Weights of a small transformer language model.
Training: a variant of Muon for these matrices, 166M tokens, 5063 steps.
Each number is 500 + 40 x the weight over its row's rms, rounded and kept within 0 to 999. Layers, rows and columns count from 0. Numbers have three digits each. The size before them is the row's rms in percent of the matrix's.

# layer 4 MLP up, 1024x128, rms 0.0762, rows 1020-1023, columns 0-127
056:526511517416499484504492531514465489473445511507480508528534480527425449472510516499501503544482552486483532549438508583475527488596489549479544527529494470503480499439562536473564495395558509488477485527449485540526522487525527550453517452496482491472469457540558559477523508580470523481514491449592423470499550547459537546442457401592553422548548484535460510499528470498465538499483
140:488506527495529501507548459475540499537482459545492484569483489496594471512493491553453468462470438490576424526531464570431545464498516492422444479511532415507490484474498537496496492425523536497514453457604464481467457493562488529538501533409536463514531496470442421508552450452513478551510503559571505406513463542505488466492509485572499522470542448551562500541536493542467507514533
068:524478537464502548499479498513469533490519483484468505423489518450442495439472462557502494403529534517548502535568578575556552516537488466434530478557535508525549486462521502504507560518487564511453490540473481526505525510549445530503520496489551590493476555397502471530514545491543500450455440517494507478521458506528591442426575493557524459480535507553477508436480423480461488420487
086:510483496495536559507564485490476473560538450525406550491492516468548454494520384523554480482485433478514541493561524410492548390511487459497507505503413533586471477478471533450484492487485493511572537480516506507522462460526451507499534463565474502547484487454463502451514518443507457430498525463600563456491508526567469498502499533537506447550496540545501471481459600470528502510503
# layer 4 MLP down (transposed), 1024x128, rms 0.0646, rows 1020-1023, columns 0-127
021:471588468491461544461533468473565573489491510523530513474510532454523474537525468499454483492494564540521528568534453534420434439448505557503547504486537521421462446505467557503484515479491539495567482554488490461539538544502504474405496465489505485555433482467482461497543533494468441451474462510477476404465482506533567535496497501554565543576490565470526527554508557571429493526473
148:523551501608519477475449514526463505554587514538517567501420531551445546510442476473526499536509586499474551484440463517438491564517504436543489405469420536519535527522520510455455476517420511494530558461493516503517507498487558547471515526428506453505442519547464554494461507501535495461506550476465537491546471531492451486481445520558598451498487499459424486516461463498471506452505
051:528513473543484476486503485474518513477493488509513538571516535550589519525560503498493518592470428490505486471458414485419487442500527524578592591480487502493504525509461547508466471460509492466536510508497520474497472417395503457508496487518492420514504417604474467514530444504435532502529535496551464500509554460440443525600489532462473554487482492473466481518496532496542532562482
076:452496503518473461511459522531512478486449541392605526442527547495463562499500584454434546477477551526488501494372470545532489550546417544507465497500497485420524493500553502505520450559483542511441455538477506513439520522462510478483462529460543498462504543543489477537526490560458505543524527503491437546486468513489514511485481447436497527440536489497526529583548417542540539538478